Weights of a small transformer language model.
Size: 17 layers, width 192, 6 heads of 32 (2 for keys and values), vocabulary 2048, 4.97M parameters.
Architecture: RMSNorm before each block, rotary positions, no biases in attention or MLP, untied embeddings.
Training: a variant of SOAP for these matrices, 3707 steps.
Each number is 128 + 24 x the weight over its row's rms, rounded and kept within 0 to 255. Layers, rows and columns count from 0. The size above them is the row's rms in percent of the matrix's.

# layer 7 MLP down (transposed), 256x192, rms 0.238, rows 69-92, columns 96-191
size [104  90 100  98 104 102  98 104  93 107  86 104 105 102 109 106  95  96 102 104  97 106 107  89]
[[116 154 130 140  97 154 105 137 130  84 139 124  83 132  80 109 137 142 130 142  89 115 127 139 131 117 174 129 146 132 141 120 116 118 136  97 135 123 135 136  71 106 172 133 143 118 110 144 114 104 108 123 151 155 106 118 127  63 133 138 111 154 151 161 128 121 133 141 148 166 155 156 129 118 135 137 106 151 158 115 107 164 126 125 107 139 150 111 129 166 127  77 138 135 117  89]
 [129 138 135 169 176 149 116 142 145 119 129 128 105 153 112 135 123 111 143  95 160  96 117 130 148 129 126 133 171 124 158 148 143 136 151 123 127 114 124 157 110 152 140 137 120  82  98 165 104 146 117 137 175  82 129 147 133 137 148  87 144 110 145 122  97 117 136 135 128 107 145 107 128 118 143 118 113 205 142 102 147  92  90 175 109 112 149 149 107 155  98 113  83 134 149  88]
 [163 142 121  86 170 143 101 115 108 131  75 122 157 177 145 133 148 144  99 128 116 157 115 135 139 118 146  77 116 122 139  94 128 137 110 172 116 111  91 125 131 149 133 144 136 139 112 142 126 121 127 114 126 149 137 112 144  99 103 123 135  95 105 148 165 107 110 145 116 104 137 150  94 121 150 142 144 103  84 101  89 144 155 115 150  92 174 167 137 115 170 111  85 147 129 133]
 [116 151 137 165 101  79 169 162 125  83 131  81 151 159 139 119 104 144 113 115  92 105 126 130 152 121 126 103 115 135 103 140 143 140 113 120 136 151 140 153 105 116 138 103 135 140 166  92 201 130  86 151 142 152 117 146 133 149 160 153 108 110 121 135 102 151 142 163 121 134 111 127 161 168  83 116 178  90 119 123 123  92 127 164 113  90  74 155 151 115 110  95 145 121 137 124]
 [149 123 146 136 125  82 176  83 118 155 117 146  79 118 125 115 109  98 106 114 156 169 152 111 133 127 158 122 145 151  89 121 158 124 117 136  88 116 148 151 153 149 148 109 132 129 150 114 147  95 102 119 116 103 103 105 115 101 168 143 142 141  96 133 134 191 133 115 152 115 137 136 178 154 116 100 170 117 148 141  94 113 137 143 133 108 126 126 127 115 150 113 126 122 158 143]
 [ 72 142 118  98  84 140 122 146 113 107 130 150 116 142  94 101 116  86 152 137 122 128 151 128 150 153 138 106  81 152  93 138 147 169 115  89 139 114 142 130 107 174 164 106 147  94  60 117 127 136 156 124 150  81  90  83 121  72 118 113 118 121 129 144 127 122 140 117  86 153 141 134 147 112 127 133 120 140 163 119 161 151  90 120 122 112 135 112 113 134  86 129 109 140 112 113]
 [158 141 126 134 123 105 103 148 179 129 116 143 106  98 126 137 139 121 171 172 117 133 169 128 184  97 145 141 119 113 135 148 118  82  92 100 138 117 123  93  94 122 126 133 111  84 112 142 183 131 148  97 119 114 104 105 144 114 101 125 115 149 138 110 153 143  75 192 146 131 152  94  98  80 120 141  87 144  99 103  87 118  82 135 145 137 127 164 121 113 121  76 142 116 179 100]
 [ 96 112 101 132 145 131 123 165 156 150 126 148 127 114 120 123  75 127 139 151 115  80 133 121 168 133 129 147 174 115 148 121 122 118 107 154 113 151 147 115 153 166 164 134 131  90  92 129 147 122 140 164 127 164 139 116 138 164 129 135 141  99 108  97 144 147 129 130 169 107 132 116 158 153 101  78 179 135 104 167 125 128 144 139 102 128  90  93 109 115 133 132 100 130 113 121]
 [144 121 136 164  87  98 156 140 137 136  92 148 129 123  96 125 181  76  92 120 172 154 124 113 109 127 136 133 173 122 136 110 163 146 149  99 107 137  99 137 149 122 121  85 120 119 158  99 118 146 131 138 109 109 141 128 102 139 122 110 149 146 166  87 205  94 137 142 111 153 161  91 130 117 108 116  95 164 152 142 157  95 126 113  87 138 151 112  77 165 179 115 111 172 104 152]
 [ 94 111 144 147 115 115 132 141 128 112 146 164 146 118 120 158  98 108 140 112 105 113 107 149 108 152 137 126 132 163 108 103 115 160 103 108 148 129 122 143 114 107 134 122 142  81 157 142  75 117 121 153 105 123 146 105 130  78 160  88  80 121 151 112  96 136 111 106 117 136 140 124 134 152 139 151 132 122 139 122 133 127 123 148 124 143 144 126 132 124 119 122 139 128 104 134]
 [164 168 113 164 123 164 131 162 119  93 133  81 140 164 141 106 139 108 114 109 131 140 131 137 105 117 136 134 147 118 138 112 153 175 131  69 114 137 128 120  86 112 120 124 100 153 118 110 143  98 117  95 152 124 203 137 137 122 101 110 154 116 157  98 103 136 127 134 106 118 159 139  87 162  95 129 140 113  97 141  93 143 152 110 122 128 142 157 126  94 125 144 114 167 138 109]
 [123 100 166 125 149 145 133  74 152 134 177  93 128 137 152 158 157 128 120 152 105 173 121 119 130 127 128 106 148 167 100 115 126 176 138 135  94 102 125 153 140 113 139 134 168 136 125 133  98 136 102 155 102 172 163 167 122 121 156  89 134 117 120  96 133  97 161 100 170 104 136  88 122 161 160 128 114 118 141 116 112 124 152  95  93 118 129 113 105  98 134 116  70 157 107 148]
 [115 113 124  68 150 145 106 139 126 132 138  77 142  97 125 159 116 134 103 193 118 149 132 106 154 122 161 113 131 145 102 136 131 124 114 171  92 136 124 154  85 119 157 106 145 110  79 127 137 138 153 128 128 125 146 127 122 120 202 139 129 141 135 125 117 151 159 158  85 144 136  96 139 144 144 108 107 115 126  87  87 134 118  86 130 127  93 118 104 173 118 119 124 183 117 115]
 [ 94 149  92 111 138 141 134  96 146 169 105  91 129 132 147  69 103 132  70 107 106  93 146 134 106 135 127 127 123 168 129 160 129 130 112 144 141 146 103 109  75 123  92 116 130 113 159 144 130 119 137 116 107 150 129 175 111 149 139 115 150 102  98 105 116  76 175 138 133 106 135 101  97 130  98 127 122 136  48 122 140 136 127 176 111 125 127 149 120 118 122 136 122 104  70 167]
 [105 162 136 166 149 151 131 176  94 108 139 156 122 114 122 122 170 111 111 177 103 122  84 121 115 129 111 124 123 131 156 138  90 134 118 110 142 145 122 116 130 144 149 191  91 125 136 118 129 105 120 111 139  99 104 143 154 137 135  90 202 160 125 150 106 136 150 130  93 124 133 128 119 141 122 117  97 138 112  86 111 127  69 124 127 101 137 125 127 164 126  89 122 108 190  68]
 [162  98 115 102 131 145 138 124 153 115 142 118 136 114 139 133 135 112 133 159  88 164 178  93  96 192 129 160 132 146 142  99 113 140 123 140  93 124 146 161 143 126  94 151 135 130 139 157 111 125 133  77 132 110 122 122 154 153 138  94 142 132 147 170  83 148 141 146 104 111 123 159 144 120 125 148 150  94 148 125  77 159 160 148 137 131 107  91 140 129 145  76 148 165 112 137]
 [146  69  97 151 160 134 131 114 150 148  90  91 134  95 103 129 139 123 120  89 136 148 120 115  81 108 112 119 147 116 105 152 128 141 129 130 112 127 141 146 121 161 134  90 184 122 143  99 145 120 172  77 110 127 152 132 181 112 134 111 103 147 157 141  81 167 186 109 136 128 126 133 108 149 157 161 128 118  88 155 139 125 153 144 117 139 114 112 112 139 116 182 112 172 150 107]
 [136 108  95 105 139 114 130 108 118 152 114  89 102 167 101 133 141 166 111 111 160 140 110 110 141  95 111  98 141  89 113 206 133 171  97 155 139 137 128 138 109 114 114  81 156  97 168 100  95 154 116  74 157 120 118  75 117 120 129 160 148 139 137 162 136 136 159 147 131 134 121 122 137 127 113 139 146 154 112 131 118 126 117 124 128 108 111 110 138 115 116 114 141 149 183 128]
 [125 144 122 111 139 119 111 154  92 119 102  85  82 115 160 145 124 113 134 139  92 151  83 123 134 139  94 123 107 148 159  96 133 135 110 130 111 153  74 112 101 134  97 156 144  96  96 138 108 143 125 135 131 180 154 130 140 135 184 143 128 156  86  77 153 163 173 129 105 109  96 109 126 122 156 101  75  98 109 120 169 143 116 155 132 101 105 100  71 139 145 109  98 143 117 115]
 [144 133 161 117 105 177 160 119 130 177 128 139 133 139 131 113 138 148 131 145 118 122 133 138 109 117 111 117 133 135 103 134 136 160 143 117 158 132 115 109 114 122 121 102 124 156 137 149  94 153 164 124 162 122 169  88 139 112  94  98 161 130 138 139 133 135 161 121 119 146 168 111 136 186 153 196 137 135  87 150 135  99 123  88 124 139 146 116 119 100 157 170 129 176 123 107]
 [124 127 119 137 102 115 127 102 145 130 125  71 159 163 134 108 179 146 119 117 138  94 147  94 138 110 126 126 153 170 129 117 152 110 146 109 124 125 110 145 126 104 123 114 160 133 116 173  81 145 129 124 166 140 123 126  91 187 139 103 113 101 162 110 145 145 126 139 143  94 158 116 144 142 116 104 123 142  92  76  80 115 119 118 136 101 147 110  99 125 130  97 159 121 136 144]
 [123  89 129  98  90 112 133 123 106 146 132 103 138  82 109 100 141 117 112 136 147  57 146  98 128 159 136 162 145 154 135 125 138 134 141 152  84 118 142 136 130 113 158 136 113 108 129 139 141 109 151 120 131 133 117 150 110 161 171 117 152 132 168 127 139 145 188 148 124 120 131 154 173 148 124 137 143  99 127 123  99 147  64 109 141 138 119 119 128 142 167 136 154  99 144 133]
 [ 94  93 146  65  96 135 149  75 110  67 144 112 168 127 136 133 132 154 115 163 122 197 179 135 112 160 173 129 150 133 141 137 118  96 127 140 104 135  97 122 120 140 141 111 134 141  96 154 122 144 135 124 144 124 129 151 136 155 119 129 106  86 103 137 141  92 126 160 109 120 152 176 112 129 162 163 149 126 109 157 103 124 152 115 120 107  97 145 118 110 125 141 149 130 142 139]
 [139 117 129 122 139 132 101 152 116 132 112  75 113  98 175 146 120  79 127  90 155 125 137 112 124 161 142 124 146 126 173  80 127  71 114  87 164 122 148 109 156 181 138 126 152 101 114 144  89 131 164 128 105 145 134 124 131 127 100 122 148 157 174 111 138 137 153 153  89 138 106 110 109 125 174 147 131  97 137 122 132 158 102 124 113 139 128 152  76 109 129 135 123 151 139  58]]
# layer 7 MLP gate, 256x192, rms 0.244, rows 70-93, columns 96-191
size [ 86 104 106 101 100 101 108  97 102  91 111  99 101  90 104  95  98  96 106 101 102 104  99 105]
[[180 140  92 121 129 152 107 143 145 134 140 134 116 126 111 108 107 167  93 140 121 169 136 167 145 107 120 110  86 121 114 125 125 131 159 104 102 138  97 140 174  95 113 121 155  96 127 123 140 146 101 171 133 151 136 130  86 114 109 146 170  99 131  88 100 123 131 158 139 174 152 137 139 151 108 117 186 115 127 136 104 122 128 118 130 134 155 142 124 134 148 105 139 107 108  89]
 [112 157 149 120 118 121  70 160 137 126 110 191 156 137 168 102  87 118 111 151 130 136 142 125 130 127  88 180 131 130 109 143 113 169 105 117  82 126 141 100 147 118 107 111 127 131 124 128 154 155 136 137 141 134 169  83 114 129 118 137 159 107 149 116 109 184 100 127  98 109 111 139 105 123 106 159  98 143 104 101 141 107 123 101 122 156 103 141 128 161 156 115 140 128 161 134]
 [107 121 144 156 161  81 100 149 108 132 123  91 111 172 101 139 133 118 135  97 113 143 116 142 165 167 162 107 166 143 148 117 119 123 120 139 141 141  59 130 172 107 103 138 138 112 140 143 135 125 167 130 140 138 111 112 118 161 115 178 123 179  82 127 160 148 140 135 121 133 101 145 181 119 140 148 162 102 133 120 120 165  87 102 125 135 141  90  98 124 101 147 175 137 122 120]
 [154 130 116 122  99 156 114  93 119 136 110 120 105 140 127 132 109  75 129 135 140 162 128 124 136 136  81 116 122 136 123 116 165 124 112  89 145 150 110 135 118 107 129 148  97 118 141 174  76 127 141 100 145  99 127 131 141 135 110 128 121 142  75  96 182  96 105 121 127 147 173 133 104  85 125 122 115 111 165  97 141 123 120 138 121  69  93 139  90  95 117 121 157 125 136 116]
 [142 121  97 103 134 130 136 166 141 156  97 169 147  74 153 146 114 102 140 118 142 152 151 137 119 139 113 148 135 133 118 126 111  99 128 130 107 131 147 122 114 120 115 134 147  72 119 144  73 184 100 148 142 143 100 138 112 157 149  90  83 153 202 149 176 122 142 139 117  91 118 131 109 115 135  86 151 113 162 138 125 125 134 124 103 130 102  88 124  79 145 147 135 146 126 150]
 [181 115 117 149 134 124  69 133 138 106  69 114 125 103 102 114 109 147 133 112 154 102 127 116 114 128 125 181 111 142 193 104 161 128 136 129  71 125 138 144  94 130 136 123 103 165 132 165 154 127 107 110 116 152 132 127 146  97  67 153 134  94 115 107 120 152 129 116 127 145 129 130 132 129 113 127 128 137 147  83 114 137 111  80 119 137 101 135  91 137 132 136  85 126 103 151]
 [144 109 146 160 160 130  89 149 114 114 123 127 133 134  73 111 122 119  81 174 148 120 119 105 121 143 151  94 163 116 107 123 140 170 126 146 144 154 145 156 154 158  85 122  87 112 157 123  94 116 158  93 107 138 129 111 165 129 103 172 158 132 125 124 127 164 139 146 146  95 166 175 132 122  93  97 129 116 148 112 118 160 106 147 121  94 165 115 146 162 133  97 131 114 106  95]
 [135 116 139  94 139  88  87 119 113 158 129 141 141 124 131 107 117 112 131 122 160 164 126 139 128 136 172 139  97 110 133 122 165 127 112  85 120  88 133 122 148 158 126 147 119 128  92 110 143 126 158 157 130  94  86  95 166 112 109 148 126  84 120 146 100 167 169 112 106 136 125 155  96 162 130 142 168 166  94 147 138 136 113 127 123 114 122 160 151  91  94 159 162  89 137 113]
 [155  87 144  76 155  80 135 123 159 136 114 146 136 136 137 145 122 145 147 153 150 151 105 125 171 107 159 149 147 140  88 107 137 117  90 156 132  94 149 134 151 128 147 105 128  48 132 130 124 127 151 108 120 110  92 127 138 146 164  86  86 113 164 129 152 119 135 117 115 132 133 118 119 130 116 133 150 108 145 132 133 155 139 138 141 125 142  96 185 152 127 100 129 102 109 137]
 [175  70 121 169 104 116 115 154  93 159 143 128 143 124 161 181 145 122 124 123 127 162 115 129 139 153 152 122 147 120 147 125 118 149 140 149 167 152 113 115 121 104  72 147 115 133  99 138  97 118 139 166  97 125 147 124 106 146  93 181  97 137 141 122 179 154 128 119 145 142 141  71 137 120 111 151 138 143 120 110 115 106 120 170 136 163 135 118 122 140 141 154 158  82  90 130]
 [145 186  89 107  96  86 139  90 135 158 111  91  76 130 166 152 119 128 139 169 130 148 147 120  72 144 133 139 147  95  91 115 116 117 125 138 160 117 119 109 140 123 109  91 118 146 117 112 149 149 111 114 129 125 141 137 121 117  89 145 108 148 110  98 137 182  79 142  86 105 145 116 115 119 103 158 143 178 127 166 121 103  97 106  99 152  81 120 123 101 110 105 129 146 132  86]
 [161 140 162 107 165 141 128 151 105  97 116  95 147 115  95 104 122 151 122 111 110 129 179 122 137 151 154 129  96 153 114  94 119 131 151 181 145 183 156  91 101 141 119 116 133 162 115 121 131 102 150 137 134 158 143 111  84 109 139 123  91 113 106 129 169 149 127 157 115 169 114  86 151 140 126 108 114 119  93 104  70 145  95  79 144 136 142 125 156 139 130 117 112 133  83 166]
 [ 94 105  64 102 173 129 151 105 116  78 122 114 119 135 112  76  88  96 145 136 108 105 133 125 109 127 135 134 138 100 130 133 140 120 108  92 127  91 144  88 113 145 127 130 145  97 165 104 104 184 135 138 145  81 149  97 122 110 149 107 140 128 141  93 127  64 159 121 130 184 109 122 143 140 108 156 115 115 109  88 145 111 129  84 124 116 165 146 157 107 110 118 102 145 101 140]
 [113  97 137  98 133 116  85  97 176 111 118 128 124  99 111 151 111 128 151 126  77 144 152 123 136 137 138 149  97 136 100  98 130 145 161 161 144 110 153 136 143 128 151 141 156 146 120 197  78 131 111 132 123 108 137 107  78 121 108  96 148 154 167 113 124 132 126 118 151 170 111 132  84  97 197 102  92 137 138 123 143 121  96 142 155 176 116 131 115 137 150 192 132 109 126 143]
 [162 109 101 117 114 137 131  54 174 139  95  75 147  85 123 160 133 136 134 145 126 172 148 118 133 135 127 119 159 121 134  57 188 172 141 137 109 112 130 111 120 140  95 136 131 146  88 156 147 101 145 125 168 108  81 118 147 146 135 113 154 145 128 157 124 139 112 118 143 122  87 154 157 141 168 191  88 124 162 122 102 169 137 137 104 108 118 130 129 111 126 105 116 123 139  78]
 [162 145 124  91 101 139 114 123 123 125 117 151 124 119 142 169 157 178 150 115 163 137 124 140 117 146 137 108 118 168 145  97 104 113 100 132 136 152 139 192 111  96 123 108 140 127 106  85 131 136 142 117 167  80  89 137 105 133 137 111 125 157 107 132  99 123 155 125 131 136  91  75 168 173  98 128 137 145 139 148 140 102 133 106 135 156 138 135 138 102 168 113 140 177  90 140]
 [138 115 142 120 128 113 180  80 123 152 141 155 138 117 145 138 144 135 146 128 105  91 179 157 139 178 152 119 145 106 107 155 132 105 133  82 125  87 139 143 131 122 126 143 117 138 130 118 129  80 161 123 109 122 125 123  88 148 143  69 124 116 132 100 166 130  74 128 135 131 102 102 137 106 101 133 113  81 136 149 150 119 201 109 140 126 148 110 108 110 146 140  77 129 126 120]
 [137 131  79 148 154 113 141 119 129 150 131  85  99  92 140 116 115 140 145 131 100 114 105  99 153 152 186 149 140  85 138 106  86 106 121 114 168 135 147 141 164 107 158 122 168 137 141  89 131 157 113 144 142  90 144 114 127 102 100 119 124 158 128 125 112 148  99 103  96 156 174 138 118 154 144 133 155 138 164 153 101 113 118 160 120 134 150 163 146  46 119 148 103  96 114  97]
 [131 114 104 114 129  97 127 116 134 116  99 120 140 195 126 133 111 137 104 176 140 147 158 157 144 138 126 151 123 123 134  88 160 171 119 149 177  64 109  85  91 170 169 125 126 133 158 124  94 127 114  90  69 134 158 121  99 103 166 125 134 114 112  93 171 108 143 169 121 131 134 141 109 155 109 173 108 105 141 122 116 156 131 136 151 143 118 164 110 116 147 123 115 124  85  86]
 [150 158  97 130 128 114 169  92 162 163 102 114 158 140 119 132 168 125 134 138 127 127 130 123 107 108  82 113 103 180 152 114 154 165 117 105 134 164  79  97 103 110 114 121 104 119 119 173 107 123 147  92 144 119  73 118 142 125 123 163 119 128 127 157 115 123 101 116 103 171 140 127 140 114 104 116 161 172 142 107 105  93 137 180 176 142 117 151 138 133 153 134 134 170 130 143]
 [138 108 106 117 159 118 112 101  97 133 115 113 123 138 138 157  99 131 140 112 134 146 151 148 110 124 142  89 158  87 129 157 121 171 150  87 157  87 111  84 167 148 124 147 165 130 178  76 159 128 175  93 125 144 110 129 159 115 160  92 117 121 131 126 142 128  94 108 113 139 158 187 133  96 158 121 150 157 139 105 148  89 134 144 127  97 101 134  98 147  92 114 122  91 135  85]
 [135 116 106 139 133 113 131  93  91 103 162 139 135 146 123 105 171 121 121  96 138 152 162 194 123 108 143 131 129 103 138 142 123 127 121 117 133 139 145 144  70 157 136 114 149 139 119 111 129 112 111 122 113 165 157 170 137 117 144 123 144 119 129 133 114 112 174 109 113  83 105 125 114  99  75 151 166 126 181  93  92 121 131 122 137 126 149 134 126 123 141  94 126 132 115 156]
 [118 130 138 150 115 139 118 172 122 177 161 126 152 155 121 135  82 126 119 167 140 126 126 153 100  91 108 136 123 136 101 122  96 133 124 111 135 136 148 168 139  96 115 105 134 136 133 107 149 111 139 111 149 107 121  95 118 117 137 153 121  88 111 143 137 122 129 131 192 107 124 157 110 120  99 106 125 177 130 115 147 147 102 142 120 139 140 101 114 131  69 131 132 106 149 158]
 [126  98 175 111 148 113 124 136 164 120 100  92 132 164 123 188 115 153 143 148 117 104 128 113 140 135  97 152 153 116 121 156  98 113 149 131 117 112 157 118 168 149 161  81 127  95 129 151 147 107  97 154 136 100  90 151  89 117  85 172 176 100 130 158 133 122 129 100 117 122 168 132 171 122 110 117 110 108 108 148 144 130 128 144 111 166 110 115 138  96 138 144 138  59 103 125]]
# layer 7 MLP up, 256x192, rms 0.249, rows 70-93, columns 96-191
size [ 92 101 100 103 103  98 101  92 104  92 101  95 104 105 104 103  96  97 107 101 108 106 100 107]
[[165 164 140 155 119 167 107 157 125 135 182 109 123 124 123  97 138 111 123 121  87 150 134 123 173 109 125  94 127 101 106 137  86 141 106 112 133 146 102 137 146 101 100 143 168  79 116  98  72 133  95 165 153 129 117 115  90  85 147 156 123 122  75 130  92 139 102 120 123 106 187  99 127 112 139 170 138 128 111 131  94 123 129 145 119 175 148 123 125 131 149 107 147 146 137 136]
 [127 114 131 122 130 120  83 138 155 102 155 142 124 131 128 115 145  91 149 121 143 114 174 143 156 152 134 138 167 176 150 150 137 158 113 126 111  86 155  75 105  67 149 138 152 147 164 121 107 135 173 101 119 151 150  75 123 116 100 129 128 108 133  96  99 178 134  92 110 114 139 115 106 136 110 127 127 138 130 126 117 113  81 117 164 138 121 141 151 158 115 123 162 142 143 114]
 [129 109 138 120 121 187 128  84 114 121 100 151 167  82 102 105  72 135 138  99 144 128 121 113 143 152 130 174 122 116 121  95 117 109  88 128 113 114 146 153 123 122 109 113 132 161 123 112 145 131 153 170 118 119 124 147 133  68 162 128 128 112 100 120 173  94 150 150 172 126 154 114 109 113 112  97 134 130 153 159 147 118 129 138 120  85 181 164 147 138 153 151 144 106 140 151]
 [109 109 122 183 144 121 135  79 107  83 108 108 131 136 121 138  73  83 164 136 128 133 131 148 107 161 154 123 132 140 100  87 141 155 111 161 106 122 124 136  90 159 119 143 148  93 130 121 109 108 152 130 100 163 109 143 166 106 131 129 124 116 111 168 162 145 122 150 149 137 171 154 141 134 122 135 157  90 183  76 134  94 124 150 133 144  75 146 154 121 115 135 172 125 151 155]
 [158  97 130 167 134 137 109 156  95 115 118 128 159 106 181 149 105 126 108  91 131 169 153 178 134 116 107 124 145 158  97 147 147 121 122 134 140 161  86 129 171 141 131 162 165 159 119 157 124 147 160  87 141 173 135 133 147 160 148 132 146 116 161 112 119 107 113 133 114 145  76  99 125 108 162 128 204 129 139 124 127 138 116 161 119 118 117 126 110 128 118  87 109 151 113 100]
 [116 108 139 141 105  49 119 148 112  93  80 183  96 124 154 129 107 114 147 119 128 119 138 105 161 133 130 178 134 125 128 149 143 141 152 125  94 158 166 157 131 105  97  88 109 151  98 143 136 101 113 150 112 103  98 159 134 127 121 162 134 102 106 151 115 134  87  73 148  96 116 108 117 119  87 117 154 134 110 136 162 124 109  87 129 125 140 159 117 119 135 113 166 122 114 103]
 [129 123 128 123 177  92  92 106  94 141 138  83  75 155 125 147 170 161 158 106 159 139  79 121 108 125 143 142 122 144 137 109 130 132 125 154 166 177 144 128 112 103 155 119  73 135 162 102  92 104  82 102 142 104 134 124 121 129 179 105 105 140  91 120  74  94 130 129  84 143 126 152 133 135 154 122 115  98 155  96 132  97 108 133 137 126 131 124 129 143 135 145 138 148 110  90]
 [145 133 115 130 164 162 112 143 110 106  80 148 129 154 115 139 146  98 132  73 159 130 117 113 115 135  94 149 142 106 111 114 133 143 157 106  97 168 109 141 158 103 162 117 123 136 116 119 127 102  84 153 174 109 159 122  87 134  99 104 157  94  99 107 154 123 126 132 116 175 127 112 117 102 145 103 134 115 110 133 108 128 138 130 161  90 136 161 146 121 126 154 129 103  70 133]
 [133 119  92  90 119 139 160 107 162 160 131 134 121  97 157 120 152 135 123 168 152 141 121 123  96 139 145 202 104 167 116 126 156 168  94 134 149 163 125 116 169 131 131 165 122  97 127 164 122 153 134 168 119 128 123 126 130 152 136 140 109 121 211 131 123 107 126 122 151 108 131 102 128 140 132  96 136  90 124 156 102 149 115 132 124 143 109 151 154  89 174 160  94 167 151 123]
 [180 127 109 169 116  96 136 113 126 153 102 148 121 115 135 145 144 125 111 133 155 143 134 125 129 160 141 152 164 133 150 130 104  96 136 152 133 156 143 133 165 126 122 138 114 184 122 157 122  91 113 127  97 105 132 121 102 111 117 151 119 153 150 152 176 104 115 142 170 141 140 122 142 157  89 123 128 149 147  89 121 119 142 127 122 167 124 119 156 133 173 111 144  78 102 163]
 [ 84 178 135 111  97 104 138 137 153 118 131 165 108 128 123  79 111 143 179 119 131 102 172  84 110 113 139 154 133 104  79  79 110 101 138  99 141 113 106 105 117 133 146 117 121 149 142 142 152 120 114  89 111 116 127 103  95 117 109 162 128 119 108 127 122 143  68 155 149  90 126 144 121 119 117  92  93 120 115 118 117 144 132 110 117 147 106 137 158 157 135 136 147 112 129 114]
 [125  88 131  75 170 110 118 131 131 125 146 100 122 111 159 110 152 169 140 130 121 162 132  80 146 162 150 124  76 118 122 178 167 135 153 171 130 120 119 147 129 140 154 113 134 134 102 128 118 108 175 113 117  96 109 120 111 142 134 112 136  99 148 101 137 150 142 154  87 126 139 104  93 104 155 107 143 116  78 151 149 144 100  87  88  99 168 161 121 114 157 107 116 128 145 168]
 [124 171 117 146 134 101 150 133 128 162 119 129 177 133 141  84  58 125 130 139 132 127 120 128 121 129 122  62 143 154 113 118 167 135 116 149 120 135 123 116 133 128  78 119  94 121 165 115 126 135 106 144 130 118 120 134 102 122 132 100 124 133 140  92  97 153 125 167 116 167 144  99 169 174 140  87  98 142 109 115  90 116 116 158 156 130 109 121 164 120  81 132 135 161 117 202]
 [ 85 148 155 217 157 136 145 142 119 125 132 176 109 140 118 142 131  92 141  95 146 135  88 133 156 143 103 153 123 114 110 170  80  93 113 159 149 142  98 163 146 129 113 158 129 134 175 141 129 118 158 128 185 124 155 144 159 121 161 113 137 136 111 150 110 146 116 132 111 119 112  97 125 143 110 118 167 135 129 148 116 113 100 169 142 121 137 149 123 144 134  80 142 107 135  89]
 [126 158 111 131 136 145 121 154 113 169 110 127 143 140 150 112 132 123  98 143 131 154 125  76 129 128 127 140 121 108 102 141 144 140 140 133 114 122 167 116  95 137 149 130  88 132 118  98 130 118  78 144 138 106 104 125 141 151 160 138 115 126  89 118 164 116 100 132 159 107 120 116 134 150  94 134 123 184 115 125  68 138  60 137 118 107 117 123 139 108  88 126 130 139 169  84]
 [137 123 135 129 140 154 119 154 139  86 158 142 167 129 115 105 114  99  95 143 132 112 165 151 166 147 102 144 113 133 124 153 117  82 129 121 159 128 113 126 169 173 107 106 144 132 172  96  65 110  86 142 145 117 102 126 121 157 163  94 144  94 108 147 144 130  90 124 117 130 145 155  93 131  94 188 100  99 133 105 136 162 108 141 101 152 137 121 105 128  81  80 137 125 134 134]
 [138 112 137 149 119 127 135 127 118 133 104 150 144 141 109 116 109 124 162 164 123 137 118 122 128 146 159 160 133 161 146 111 151  88 165 104 136 111 111 123 111 148 104 115  99 171 146 100 112  66 153 120  66 146 133 108  97 132 110 159 108  89  95 154 140  82 140 102 143 119 105 130  82 120 119 128 123 115 138 128 206 159 142 139 148 186  91 100 158 105 129  79 139  99  92 109]
 [138 140 120  92 134 165 140 129 101 132 125 127 126 168 135 156 187 155 131 121 142 108 117 136  98 127 101 113 135 144 176  92 155 163 138 102 104  94 104 147 109 132 114 124 130 101 131 182 127 147 105 118 126 137  88 121 121  92 149 154 101  87 140 140 126 128 123 175 128  85 131 130 157  89 121 137 144  85 133 121 121 128 134 137 113 158 123 104 137 175 159  82 156 119 134 114]
 [ 96 155 150 128 120 119 170 127 142 119 167 141 149 145 150 168 109 132 136 182  98 117 153 151 120 124 113 127 126 163 144 158 161 171 147 117 130  87 157 103 152 131 140 126 149 135  93 116 108  99 160 155  96 134 108 106 132 138 114 187 130 124 101  92 156 109  81  63 130 103 127 111 139 118 124 192  89 144 146 141 136 129 165 152 151 127 152  99 132 135 112 144 133  95 141 120]
 [102 114 160 110 143 113 105 110 125 133 133  93 111 157 118 138 140 135 144 128 129 166 144 148 177 138 153 110 148  75 154 169  97 106 121 115 132 129 155  97 127 109 141  74 100 111 171 112 126 118  99 112 130 164 111 108 129 177 134 148 122 113 144 150 141 127 131 110 125  84 135 162 123  71 122 144 139 105 122 142 157 155 173 141 145 127 115 133 107 124 116 108 137 151 172 101]
 [127  71 125 151 100 136 152 164 148 124 155 114 108 111 163 135 106 150 124 120 131 136 141 155 128 129  93 107 123 122  98 155 154 182 141  81 137 150 143  74 132 117 124 166 158 128 144 111 156 139 164 131 144 118 105 124 149 144 147  63 104 136 109 112 137 108 115 135 125 130 123 102 113 128 153 157 132  97 155 110 160  90 114 170 143 113  68 109 103 127 100 137 121 124 153 110]
 [135 118 132 127 135 115 148 110 135 102 177 106 119  90 123 148 149 144 148 108 183 137 139 110 117 119 161 114 133 175 103 138 138  98 111 104 110 133 145 135 108 112 166  96 113 202 142 132 172 155  87 103 121 159 141 121 158 116  94 160 167 115 175 142 108 100 131  99 101 122 124 143  95  84 111 130 166 105 133 120  96 147 127 162 155 155 168 130 106 161 146 154 116 124 136 140]
 [107 140 142  82  83 158 116 157 142 128 148 165 148 135 104  98 125 150 122 108 116 121 141 163  74 129 114 152 109 122 103 133 119 152 172 127 114 121 102 143  87 121 115 103  91 167 147 126 137 139 163 114 129 132 127 125 112 144 171  98 118  96 121 178 166 123 130 135 161  61 168 190  87 104 103 130 117 107 108 101 107 154 141 123 157 117 123 144 126 141 109 117 151 122 144 140]
 [125  71 173 121 139 102 128 119 152 123 123  93 108 141 114 186 101 121 109 127 128 167 124 133 177 143 104 143 110 147 140 112 129 141 164 134 112 137 120  93 120 165 109  96 104 124  92 124 124 145  96 120 134  95 132 112 126 140 118 133 186 148 138 136 161 128 152 127 142 134 123 132 115 130 126 125 132 101 139 152 129 138 116 151 147 165  91  86 120 124 130 108 118  75 107 139]]